config.toml
n_head = 2
activation = "squared_relu"
norm = "rmsnorm"
tie_embeddings = "early"
extras = ["local attention windows", "gated attention", "value embeddings", "hashed n-gram embeddings", "a smear gate", "short convolutions", "an embedding shortcut", "learned residual scales", "capped logits"]
init = "uniform"
weight_decay = 0.051
warmup_steps = 599
schedule = "wsd"
batch_tokens = [8192, 16384, 24576]
Each number is 128 + 24 x the weight over its row's rms, rounded and kept within 0 to 255. Layers, rows and columns count from 0. Numbers have three digits each. The size before them is the row's rms in percent of the matrix's.

# up: layer 8 MLP up, 512x128, rms 0.146, rows 427-511, columns 64-127
# down: layer 8 MLP down (transposed), 512x128, rms 0.139, rows 427-511, columns 64-127
up427 102:124106084091136119113140099087112168175155136088131143138143143099097187138117166114162129132097150146112112118160119112136129113134100099113118131144148142164116079132157126108162166141138119
down427 102:133140109076106132145100120096095162141148112118127126128098153135138130167140175140148153148130124100140089098149086081153158109145114071072110103143135168115136102110124174090152133144129115
up428 104:153111154167098138120145145135147147131148075104158090137135117104149134120120145124148050118127142155152119149107108117128134111098133149170093141126180155119138097166113125133141153132106087
down428 103:138104159093113173131131159148128160084092117103127105161118126124167085107169092121157131114139141122136142113118107136166133144145165118106084123117146102180132141090136099135113143149153085
up429 110:117122129162150177111114165114129127137122120074133077136131121147114103123151136131120138163127148110135143154126153141109125118122137116136106145110133114126143132155125154158100081106100110
down429 106:139074129141128147074100138110120165145161137116143107159158133112101123114106101134130148134128159074147079127137114179096133157111118118150155142171164171137099101139100098183131119111124125
up430 121:176131136099133159101144146075167145166120143102116136159145134125119138114142138159134124137172128115133104160168169102073139126056116114154147069108155119141135125161134124101151135139135082
down430 118:144159176156097121116154126111130158109132146155155124136080152128148072133173109121102158148127165100133100098148091164114171088104110129143089145122133108146170165133150140135160112140106135
up431 105:164121148152127076122133145068107106134167072135167118133135145152147137136172115126131150134108137097154076124176154126097160110096131128142137123139102162122164141109117178138122114142117089
down431 105:139110129105154168087116083161120137138111102135156137102104164151142120127187146133153118087118129103144104130118120159144130133137085132130129138113064185132120129117110099141129156126148101
up432 087:122115130104114176100126112096142120115141114127152158130132141103138115091127104100135124190131153164135133162144109101110129117103111145108127121128118088142118125136104094126118131118101144
down432 091:100150132112140129131119165196149152140172141114159114150151171135157084137157113145115130107084160121126140124159124145129099140157157129119097123104101118109134112136116087150078139121134162
up433 088:155143138151153136132078125123164167121111091128103146132085118117131174139103134100125111135125119151125135079143106155091095094096140113183140127117140135147078123145110123141117154149137144
down433 090:143157122143122128119142103139143125114147084145112123105150101128135135148105123126149137151143136114138069127114140083157157119127120107130077142096111155112101115115129120126133089114154176
up434 092:125172127136149155124097091107151092120105105105113137120109128092116148154101124133155141122150110176119104101130126086116126073114120115152113091108127122133112070183132073146128119170154133
down434 096:137142125138129082121136154175150117115125111150146151156139121155134155126121119093124131115116151113146102117120104131118174143146109097119072107102163142112156154101110128126108161058140163
up435 087:140124109144101152128116120119068138120122093083094109139120127152122092127144124115154100126105146094153138137097215154146120144134143129144080128136130114117151125102167121091117094106125119
down435 090:130148140096150135120141126132175130118127174169163152138117098108128143135103152134130096126160113158112124134123032132096128102125112146132178120129134143115113155147102134151127147150153125
up436 100:166124123113144122144094105051131121099105148115143091151144138115114155111129150149131120112149153126098099119178132097163098147080159119146120126170104079125130061112136109108117129144133118
down436 103:135109143102150138123151128119160117164146119144145127131165136138143107144160110154097140100128088164142155145089129109171125132172132107136189093128118123123151138147125130147134129124151140
up437 105:151128164140142135111127113105137134126132080106134106133107143143147132104140139110132155174122104132141178114103144142063135100114125139114137132103083140154073128132142143109074144118051155
down437 100:125164106187130185180114120107136107131134135129121145090135088099132120117110060109155120140149176145133135143113125094137144109151066137128123189146116135104117130111114128123165157097122099
up438 094:135105099114183147168166107129114120132118128120142071184147167168137083160154148099117102136082107103093142101146124129085114147112165129140102108135126138134106064108100136118127142147136102
down438 095:132151114163163109133108157166146122129131100147121159174116156135114104139148142112092152141098133150080131140127069119127106128113120151120126066140136086142123153108157117112164137082110102
up439 092:103089123133134176129122141126127164121156177114165131120106107134146166095131148109141095132151125117126134165152122142127132159144156121144146076141172112104134143164146158122163105152142109
down439 094:111118128172115100114113121133109107111154091141131132166137149136137128140139124135142151113126161115122126052118136155129126119104116131102154109157059133156122158099119154104102134141114138
up440 094:158139121158118128148116141133135111130147140151148094179111150149158173164145163117150140148146113097162127111132128107074102120100135124201128160166156113151103111156120110103171175126116094
down440 095:147152106083130148114111092151144091129144120150140113140058148138117144124151111125161110124124094159099131121125100136109119153156161137113184134108126094123120149130093125147170164074143126
up441 094:112139144160129130095107123094133156144114129130118109101139097166120177175136139122163122141157136100124146100172111140124137133157140096151147150095111156122115130140127116147165117132080121
down441 098:133103117126129124150150133108101127140152107133134088070152114130187084113132118105140166093126126138114113145145148130127100110192147133109123132075135132115194116106139126131155154098140135
up442 085:110114133154163132126145136112123135110187113138178139139055179088122137130127141109124137160135141111113142111143117126088134113124134097160151140126148118151130152152084170122133115167115089
down442 092:130083088116113136110144144151136138138132137131130140153142109152116114120142097098156134103110158157141085146106090168124159171151134102102124126066099167135139109117140159132128150152137151
up443 088:121177168136133088135133071119131111121153108129148152118150126082159131150105113140128141169149119143127173126116123102126132060095075139160124154146135135164141115137135065150159115141102169
down443 091:077081106115135124099099163106084167132152132127133170157112138115141149104108130113132165113127105115084111084125107146147130142182167106096127106112119110105139133159107127106100093099135137
up444 026:119155130161131137122124144100181129136158095116160126138113131104121107159108171126150092147127087121158127109127131116119100115099136128125116118136088122139157122147107123126126144156084145
down444 025:103068135099132109124120180091133131115104151108131109127159116114157111090154093149081130115153150125118137152103194149133124118150112138146175107147117123124144133113129096164113090127101113
up445 094:139125148133108135087097139099115095117115140099150099128105129102168125078141079098118122173158117174128129126126158098124115114117099105131142165154141130141139142087102132108110103089072116
down445 091:118153116124155131167177102147114130158102107142142142135123123139121120161102191180105135098115114080136142117128123131147127127141167107126077086114113125111110098152160129092113182166140143
up446 120:111129142125185126153097127123147129134098107110125130138116101087101069152116153140112123132119111117123146083162165155111155109116142138142135115113146130155119134146125099098150155119126080
down446 116:082115094125092129133160138118118143106117122164151123112143117113181124132107135110125140125117154110132113127127090100114088131116125154167175134092170122132133107131111153101140131109125095
up447 113:142167094150140105127146096119142115107123156151113149135122162118194122126115153171157076145137131135127153152170144097103112134093154140127112098107162129121125121097132127104183066116119173
down447 110:100113127154145127095146117132128123073141174122102130071118119146152146122123125133162132153155154164182124175143113136115095119132162147145123111116151133111143136173116107155121071163084120
up448 099:127103143133128125147137111112181113135128137117094130179150125145112149100146097150140105122092122154123110109101158109127121081074129110123139117132145137097110118101159074113079155122136148
down448 094:125110124144121126110147173123138111074127162131085129125095119130171157123121134166100160159159131146117138100106124099147131118116136094085138163148130139126174116119129106099101117109089120
up449 098:091128111147100113117180129141146125142130132104099097144110137090102172149134134123163129148104113132163158136145158152144145133128164123196128109125139124088122109155085116154128134115105146
down449 097:166141142102098117163132165115161147101109146131130125118124131118149146118151091117077112131148139135085108158122085118149136130147075106110099103127107115138104139116136122085128135115118100
up450 114:106151119160143130137153153127120147175113123135117104139134141134130094153122143142103121163144162083114118132126116146132107080144151129167119131173146136126159125104070127144135109176123091
down450 115:122147133131114140100140112125153123127156163136172042154146140130135112140136092106115139129107159119177079152189131130094148123137117130127132143080147105103156115120121143156128131138139108
up451 097:146143147112093130110091111127118125150128081115164128141139122153059117133124145179093111158131108146116108118158158069146113085099152091137118121101101112143097120114132118106122144174096093
down451 098:128138156140106103127120104179113103107126101132128096110140170148130146105148110139105138121130152109148089141141176130150137114115096114146115157117103153143128161085104080125150113128129115
up452 086:162143115160113114126163124062142143171138072156121127118152150135165108149146113135114155158121154117095093109102196095084168140145099113133144115119132128143125133128111147128167103081161126
down452 088:088105146124115154100136142140132128138121137122140120121162108138097122115137132124154133117114135170149154086170100165140102143145140118135133136119147136141142096125094133154138121165137177
up453 078:107102140135130125142120093114080110135138133168185160125102149090089102143126111131126145133097111121158145155146123136108116120144141082120169140156129146133119147153107137164142086188106111
down453 086:160097120122116159122136138104154148144107123076119129132130084199120111094141143126133127118131106154122126129132160152167127176132147126126104137106089130104124114092142145082096129156142089
up454 112:168120159113124108105118089125124161130165117109142134142121140134117118111163156157166103177125102129117138107149161152129139126126132112118100086136103131180088139124137163095125106162082119
down454 108:131134151123133106090116124142153120116144121126132144162076145127131174119166144135120131115098112146154104133161151121131119107123118169134066101136126144106132139144158111115151142100116135
up455 094:106204077177131096140091108091109104109176136106112137152156123135107126156103111139178119145117141128126132133113164110106114126130085146096107167139149127145129103145074139116140154107106140
down455 096:105133144151136137112135176139119113105121132171122150134133078115185156122142120103109145101164160143158129130115168089165089120134125133119115113168182124122117135162133141139146107131133117
up456 099:118137115124111148095131136086123136123191103110079106091117155179140150106104124090120131144114118109127164141122115160084145132080116167183135108117139095114148137114123139123110082124094125
down456 101:117096139118118105091108101098100106113160130158158098140134109155108125112105124137122095123111158118124081111085057133138139134123137135118139123124147101114121088126142144123153153144122125
up457 106:121136142114127121116108129081128129154119138122145155162100109086162139117082132161140102140104116170138163122165134166104121125111138106104142125139134097126126137163091169091138155134043155
down457 103:097134122109124127094134147093090163135132122106137091128145121119150125144133126083123087128129137086122111084098127162094112105137143108099205130106113113145149183144142098135141148171102148
up458 096:133175145156131090104121131120132104098179160130142107143083142140108134119140131151087086156109136150140130113154142139119096124108091121146134163084115117133132118151103094113135129146058066
down458 102:158105116152119153091133161131108080172122128140120103155158123117130143134135113098171129152140131093145153143105141147126152163125113153115121165134145119116145095105104121127112097098116121
up459 098:159166134118130177099149131091121137144192160082129113115136161162145120116158110106162132126114124111149160158117152150133115083098124124131117177129140145110121102141129174126131092150153161
down459 095:145151143110161134132133118154126145159121116128143130102121096124095122165074144131139139127126092109128137143176065161141120127126170176155130105142124138149143114169157094127139141131150133
up460 102:135141149147109162111089114113143182101132154128148117113130130114116136103095147092170112115126110138130111109153139124088124103109121082158149126138106146124119119115133093131142118130126145
down460 103:101114106098083131171158127146115132115102122122095087148097123058135075159129156139162143115101101087118150143129141132100113143148081099120192153126158132133121160159149137122136132137132117
up461 095:151160116118161133112106109126118097103117137163144099151162152137118129115083130134111118156111136155083159104139132105143121141124114118141140131168140047161113136121140135050142113149115126
down461 096:124138105120075122090152130152122164085098124140136127158177138101117134091158112131111120132138129162149125105154131087137092164131118139108193113138122155118111134122141156179117127148108166
up462 107:134138144164126122128117157115116126117144154134147143138110093087103137170103127164169131172123149153109130168123120079105152117139100100158107131186120111073114109147114111126137113142074143
down462 106:112095110127088120139090122152176160125107114111129184115112129081119133136152158111143134122121143130136109084163134093112153055099099142145092109121106123112133124140106157121127105129079117
up463 106:098123140138160139095089134130138115118121122116090149112127124110115162127099132146139117153114111145105156145159140105113139131120137075155151119164121116129139071156102105101177114113124121
down463 106:136101131137162108092142087196094089216133137157146102124089118150126114124127104143109130116184133143166132109161115115151123144121155140153099087138146159129121102127117129117109126141102109
up464 095:171139115144135121128136120103118140112178117129154131133138129127131123138122158118115075151115123126094146149160146137159089115139132155154138118138133126155142131138130118120134099128095158
down464 099:112125120163122130139151154137140116114123150118161111140099128164111157131113124137135139116103096100131107132163131175116146124123134132121167103142113153125146157084108145129123135134118158
up465 114:151116136122153104106136141114125135165144130156149114124178135120121082097167115153205141160125104123146178134139128146112086086103124115158108105143125110127169134165126135103147103104096179
down465 117:153109140110136136107153129135123101160129163157106119121164158165118094128068092116144137138110131103122164137101121154117110125130131160096118157151151105099139107109144131100179128091091136
up466 093:145172147100128152117128149139120157171138138136094151133167138146110134152089155117154165120155134128131189151095147115155134102122149123129113099131082136114118072128137107131136134129142132
down466 094:101130104106144124127142113144122118105168152116141135162119136129125124105149135116122122140137155105143111145136174126155133156105078145171086149099107142127134141122106177127104131120138066
up467 106:156133113183102160138159115133125115121092128098118115152128145131082116113154143144083130149132123117092144144132157182114106115137115114134119136152117110130142088159092135140101120138093090
down467 107:135136139136090114171177121166141113163104100151132110138159154131142130141133125158137102130135153106140142133090161122122166162128069156149137162122118162121098134144138097150123131123132121
up468 104:129146130117100170109132084123139140110154108104109163138158180139163148096095155109149120135131142098123121120125144144111098128129131096132117071159116098169172132112144175133125119126104141
down468 102:112123149143086145132134154164153134129158121161102069149162115094142097126107157118105153066128152123130129140143111128150144164131131120096187134132139138143152151140136086131127136138182083
up469 112:133114155094130125068079132098169120130126158120094119108157142130104146113099093115165148163127116117124141122174134140132136139109140084159169103145141138162103151162065171110140151125084119
down469 112:106129114114114121096104105126125124145166139124123149109123148114110079135121153123125126148139138117118163112156059136126094136132147133144156121136158171131123092157119163119149127125137119
up470 111:132154111151160115141126100114136112147149074085099186142093116146164142137106141124129110137109086141115160146147135146085120131122152100153143135132123177156121113138123116141152106139104134
down470 108:137158132126091091119153125133135127112075107126104115149102100128155138122150134117105096087139062162115138115116133154117102122144149120139195156115135131108149128168160148161118125164111094
up471 017:128164143153128142097140109089111134137143106133120149141095128195116120145101163126160114164105121133105146151125146125100100139092171115135109116153106105143089111144098115087125127149054145
down471 012:107090106124117139098137154110120127160132150108139112143114099081108105115113157098127146119130139115108094150167102129155129198115131144113122112128120142094153141101126156102157129120146081
up472 102:137140087101195124111143112129139098141130119051104153136088130126127093133153111159174118140147137113145189146111174120100134100145124137119138107093099097121151083122091108132166133151120119
down472 105:152112115136149134122150147139139157119084156151081101096103145122167124163114158149130142136143162087102126151139155136113121106106161103092163116105085170142087133099127118114142126184147128
up473 107:145139139078098141145151120118126167151141078070139095136114137173117133125095144154126145160114137103110096150116126141078135129133108116138124085131132116119105138153117157100131167121110172
down473 109:099153087125158149151099109162125108167147123141117148135127128162151142100104110155144076117143155153103125151144146161137152123143153144106166097138164116092131117154148154101185127155091108
up474 109:136150132166096118146120134081122134121121121072112136136114131154087097137152125123165130158143140081084164133111173143142103125155147135131140118147121124158144129134083105138133153136104140
down474 105:138125115134105101124166137141157156125102155139084115128114086143162108186137121128102139130140135084145112115118108100133141106166076135162163130130112139146165142069116125142145110148105131
up475 097:149121158118155109086102113102174140138131104149134134097152122137179160099107153147125120156146119106071120118132117148090103120133130142105104097164104155162101139116102161121150129117130167
down475 096:089144112126105143141132171128142120162096182134127136123113109110084130146153129089126153154130092161152119132152132122114112148123084091121119171147133151138124143114110144142127159147101141
up476 107:130115105123096150119136099129146155139133098109127107167100088111109088116109166122138117120133141146082109135171119084141091101109158077143093092112150071150147117111132126095121145178133143
down476 103:153078133129135139113124070123126080185163130139137107167098149099136091131130088149123107058159139136115126127155083106180129131174165120125157121110123153155135132123146137137144123168144097
up477 094:109111087123114119121146107127110104114125128090126091112066101093098169113140187127159121146132064148132137147110123133142144111129117109165093116101133098161156108177108112121127134138131120
down477 098:143133114141159132104106133112167160135130115114148165149089097122125162132087123151115097110142107135117132167109095172097115113137102072126128095101145103078121081107126102106120090138147121
up478 084:113144118153111140142135158082153147176123083121095116139128158109087139113121095146113124113156082102154094163147138186101118145127123140079115109162142154132163119129091121137171099145126109
down478 087:119115161124166112137100180080174101105099114107117123147129130135145148095139097136072118108126125145094134133115153162089107103174116147133154136168120121125116149112133123122096088150103165
up479 094:160130093163180130095128108098159127124133111126105096146078182102102154156130150151099082143123128161107155131155122133091089079125117104117130146117126126149104126126116111127132133142098139
down479 092:076085126117115149140162163126124086129165100160108121128133161150132138148150109124132132171135159147124090118147099099133129154153107109122120175123151165117140113140120104149119135100121119
up480 082:090170085152110166163152119109109125097115112119140161148109119150137107137084129137134128150129126112136102109087148149097131114132136075111108129133128180147119142106082104114128117163121129
down480 086:149116134141155118097170125122081104139103141124115143133172093106158169140119156147132128157128133090107120129162149100153094140154149132103158117138108128114135067111150120096120171082147121
up481 085:143139107120165169108128116106174143156111115125143080160098128147103133120162134162120102110134119092148137168164138119117123144083100136096135094119116098134154137149147142067123141150103133
down481 087:103100134162118136078066131101106123116107106145138140128086131116133153144115126119133131108139114205155112128113135128119154131182152080113152118110150122123118168141126159109130108120140127
up482 097:118117138146129162092108119155103143159153140132150176142088112146101135156149130101189096116059122147115160137167111146121111136108171105151110075143104120160137081151149162117114131155138126
down482 095:152139165165147100117131156129158100140090115116119141123144143126145138081138114161151118100154107128144118087168087110116149112133116096152082143120112148115118134136085109124092124123130147
up483 109:173135100117136124106145081117133163172133115139170107151137092102137084116136145118143144120168091151136131169157163120100128087080129128132124094125149147115161088164084123119132104178132108
down483 112:136141154110120117140131112117146123143146081175071113180086146127119151142141110136093070149149172128148105126134157177123148131110130122128093129169112101140128148155139167106108150126146114
up484 106:186122145127152142135100147093125127151142155122118114155154137155148145153131141140115091158171130133105132104115127118130156117129118098095131073164155064156118121137119104130126107142110186
down484 107:147147128127126133137159154107113131133109084092100150124170097120142138136098141103122112155158130110153163170128080125119112143126109132141066138152151176093150088115109087104136138122126108
up485 085:143137103146125104114136108129140130149160110144134106148105170134110128087128168136159163120145115118110132172136113121096146144118108105108139106099121150125156070106118112108163104165130121
down485 091:172124133142122154112132149126180143106155097084122148096128137164106176134085138184146171108106105129101138097144146173112087137116136102141140152162127152108123142142120118086120148118177109
up486 096:124139120085151149129158124125117112104175154138173134089136145089129131166103131128120123177156132150084120178095158108124119134101098131153146141145143114175099127167104132137146136132096084
down486 096:146121124162127149133115141121125098087142124130141113114129159168153098119149119117153145128125161130123131143085192123104142086123116133080128137134118112099140157129144135154108091108146134
up487 090:124112144151159093128110131121105169151132153136107107138141142147145113132134131143134162143090106105109166107153153121137143120144169079128140089149123108123161145137123140117137105109131157
down487 088:120154123107092155128163131108114124143116091119161104107127146102129099121134172090126118146159157174112103153082149116128127140090075144145133147110134132127097123132131096116118152131136090
up488 090:087172139133109121161086144065131166118126099126130118160146142141092124141173119118116126108109102140121153125124119146113119145119125135148119150131097121103157116106125108142120148147103154
down488 097:125088138106131095117102155086127117128120114151146133143094081161154219083149112110152112116145130152130131132090126105114146122165127138122117155095126101134126149140149134143129110100135127
up489 098:116145117093121154121082146109118137114137114082142113145148139110083092135145159146130131180101143106102151078134165104098124072136116130118132134103110108123100129143104105121117116118099133
down489 096:145153103167100109106149145130163117131129133120124135159153131105122137131149123173134135100134113084105073139130171135133131133165123109101113121122133129158158142146096090168099116108172179
up490 101:140105143141121108104109106101101152178125127095142123152101121109119150137168126119141135135149057118137128118128114148118055095102158132128151131142134130095151102102123142153084090149099115
down490 104:101171153143173140148095138099138118110102122133158105105127137092152159126137091116086099126134174104115134122121165144111118068143110163117145094116127091126127130093088160134123126138094105
up491 027:140151129089131153153086102098135131151132125118128108140132125155137135150140142145129078184105089145108131110163159124129113097090176106148125102118128096164101114152119089108116152134089159
down491 027:125137185133144147146130156090148109125129113130177096111132153147143162130104108114110159126094148128161118159138149150167092163118131159093180150135130121154123119119093118168100112152104106
up492 106:166079133117159121092115119135146212166120075142163134114121134139148127122140106156108133132110131133104104139142148132136106129105119155149136100136141068120114077155139090052113121116110088
down492 109:139152154136142091102102154123079151084118089159128143152136125105125084127179133151127109139142173093085091135140144112160116102143124137090147133135074129133156100156137148119157143124141142
up493 105:103124108143124161150123114105134157131139141074081100167064136094097100141108103102178112148155121142120122147125157095123135121110183082131141098145101145140104132145102137134119154092113147
down493 103:135116114115124125123123182108099131131087139158131123120106119136113081158136113102136129100146112114125124123113124138125113121156118158166179151098139150175128157127114151144165115109125165
up494 102:127114137153117147095110127138102118133181106097144097124103189162114161121118171107163145142148126131163166144084160155091120150125132114137126125135085134129179127091130146105124171109122151
down494 102:138144117084127110165151138123072113111112122134130122127130154114159144098121124091114118126163141121116113164128126112088180126151102149103132150102117151095125174134126145136117100104155111
up495 118:138118126115151106088135123085131115151110122114119088165133122117094116091131147155143140123183099116158090170161157126116096084076161120120151098183107124185149113168151120130129139158136124
down495 120:145068139108115129157143142169085163121137137119132117115130149107134150130172099135083128161115143130121139094132170162153124154138126144116050172153127133075129118126159115137106131137088128
up496 100:130185163105134099113123154108154141129172135143151146143171130138172136104139131168115088156130119119153137098133126083148094130091128136130121131099115086135162088148112136117101129146065117
down496 101:155131110109147107135150105126140091139123103099130138135103133105108133129133093121135125130125130134152128151150103103150130136108141182108146137139125124116120130156167119113146147127137148
up497 043:131134136137156156127089087115138112140149078107140138164122145145106137138093155177119129150103086134126135145164160139088134089105130090161135104154135099139135109139105158102138128154102136
down497 042:158136135129117146145132135167142143120131119111095166110100151152119110114141120062134121129105136124116094087077160155139137119152137116111199124154108149105137146128108131127083113103135127
up498 107:133098142149082106141151147083119122172156103085134129151132149130130172152152101153123102122126114144091095134085158124116128086147125120142126117170166121107127141128139120138133104120111144
down498 106:104122126123129130123122118161140112117114138176095119126133153106099106136152179106115116112120119142126116127183107142125110171115138143119118139138101152183148063105115123053150138131076109
up499 105:138185140172126185132098130104137111156145090136125146126158138114156113163090112157141103135121137096153155147141196110145123120142135137155134168141159126119173092159108096131168128116138173
down499 105:158098174166110127129122119104143112088133076105128137141124160155089165117151130125096127163106169106119114169139169171134105137098090115088108119114104142187141150125107133082143129110137135
up500 109:188115104119139197073131151073154147106134113126109094116095146124143144094088151135128131138161164164075140138133128118124079111114144123133109131122112109122121087122116117072105115129132101
down500 105:068096102121113167125100104097143162105106105140122138129119129125121108106121080113137120145112128146169142112142126120156114112158120072119150147121113154113156122116100126124106124147124144
up501 113:120130126144155152120114119108117126115107170124128133116103158142130101138142130128163132106091131109099186108137122126122090100068153130123132100176085090171125131136141138074126123153123146
down501 112:129118148168162104112109132151093106124123150154143123147161126095156114102155120154134143106126138092147120104151092147121106087132121132075137132119102096151141158155095158149141105160141178
up502 090:117111070152122106117121119138083120134115120085149100147125134158119137150148158143169115138117114099123101159075175144113140163130154091097134109095130134139100136165146137083134090130117129
down502 091:130165117117104087152134114105113118129076110098150136125173116117129107108168145150101141150116102156083117187115185120127143121147106103141202138108167147141116097131131140102095158170119165
up503 107:139156127131142123151155139127132136153142109117102098158157129082089134149141163118140126114150113124123108132121166145138119140085130130180105102121164142118100143110066101121146176111126146
down503 107:103075145118102141131154117152151120176114098129179134131100113076108116130153125115114099106141141111113101135123119126162113154102135114147093110136116157171110086128111135148136138123149089
up504 108:132126153090109147094124127110105154158179103125103131163130120112128147151090130139198094116128123173080127116139153120126112124114167089191104129155133166116095135168117091152122147114147143
down504 104:149123134161136151102101143116159159154176119130150130128170147133088144140114145106125148121119139077155136108123064133119096172086114168132144154124142124118134117118150150102144135175154129
up505 106:169168139128114103121123093134146155123129082124156133153106160099089107103100118165140159145120086165104131104147145110142118071125151121136128091134068147141114132120100116088085120134103165
down505 103:091081118159152147125116135154087114126159130176134171140098126148141170175116119098102132114113142161147112117164178121109128146147173127150131131128118137113127127136102181095135120095143145
up506 085:128113129131119190108087111038119182142147133129166132141098152146125144112117169131138146182130128129119100113131145098137130133124137102117123100145117127150067126166118138129139113158120109
down506 082:137138133119101131130135098085118132117132138108139112126135132126131119134129178117069125166175156114119075155161159086161102127140099125114129112106123076109119134129150127106112142155123104
up507 102:096137173141101171122119132113167124125121078107119109153137155100124127132121146167112120116152092170140107171115115126143139121133121108152115134157141143112115080145144071132160111140091117
down507 103:124129130128127083097118142130119165138100143119151128187135148114162171113077141092106151144173141156151114106155092148108096141175144176140110145113136160128109083124120104126084157096125119
up508 107:131131138138124129118143139150139116147102111156151114153160136102085128134145160118108133157160108109113098108176124102162126077115109138145123120121091152146150078122081107131102116131125116
down508 109:072084115103157122141106114116148127117127109144116102163150154131169080170086129179141155118141162130159103112114159101109121143174137150136146129089160133134128074126165126093131168174159130
up509 116:183128110129083156138125111128097138151181139122149124153155156123113157155135130150146153146089123182141155094162160127107108119101115143150097120170102151123157122156086123086120145089082122
down509 113:100103136145132116163173166194132127143132146152101107138127105136124118153131088125136142126102152097141146134156112113106131094164141111115130141072139162109194120115140122153132078087135088
up510 115:131146129153145131145103118123102116160176110108115108115099124128172105110083099144170121161102116139070086117150142114119113097123111128122092138181115143145168111135129094118114144140071138
down510 111:145105080129136152160126140102165102095103124112140112093147142100146116115121107105117119112139159156109156139105159121111104135124082127157131160124132101118127117129166141127124099104140135
up511 103:141125118188145137098121133144104093143116103128138144117099146115074095130104138146167145161105094124143175147107119146095113107122159103131115161135153132131140092171138114123140107145138153
down511 106:106130155148107099104086164087105127150117169143110145115139160146130142114109149098122106134092130142114160087119124165085109144097138148153133102114120092094114121112087178079116101151100116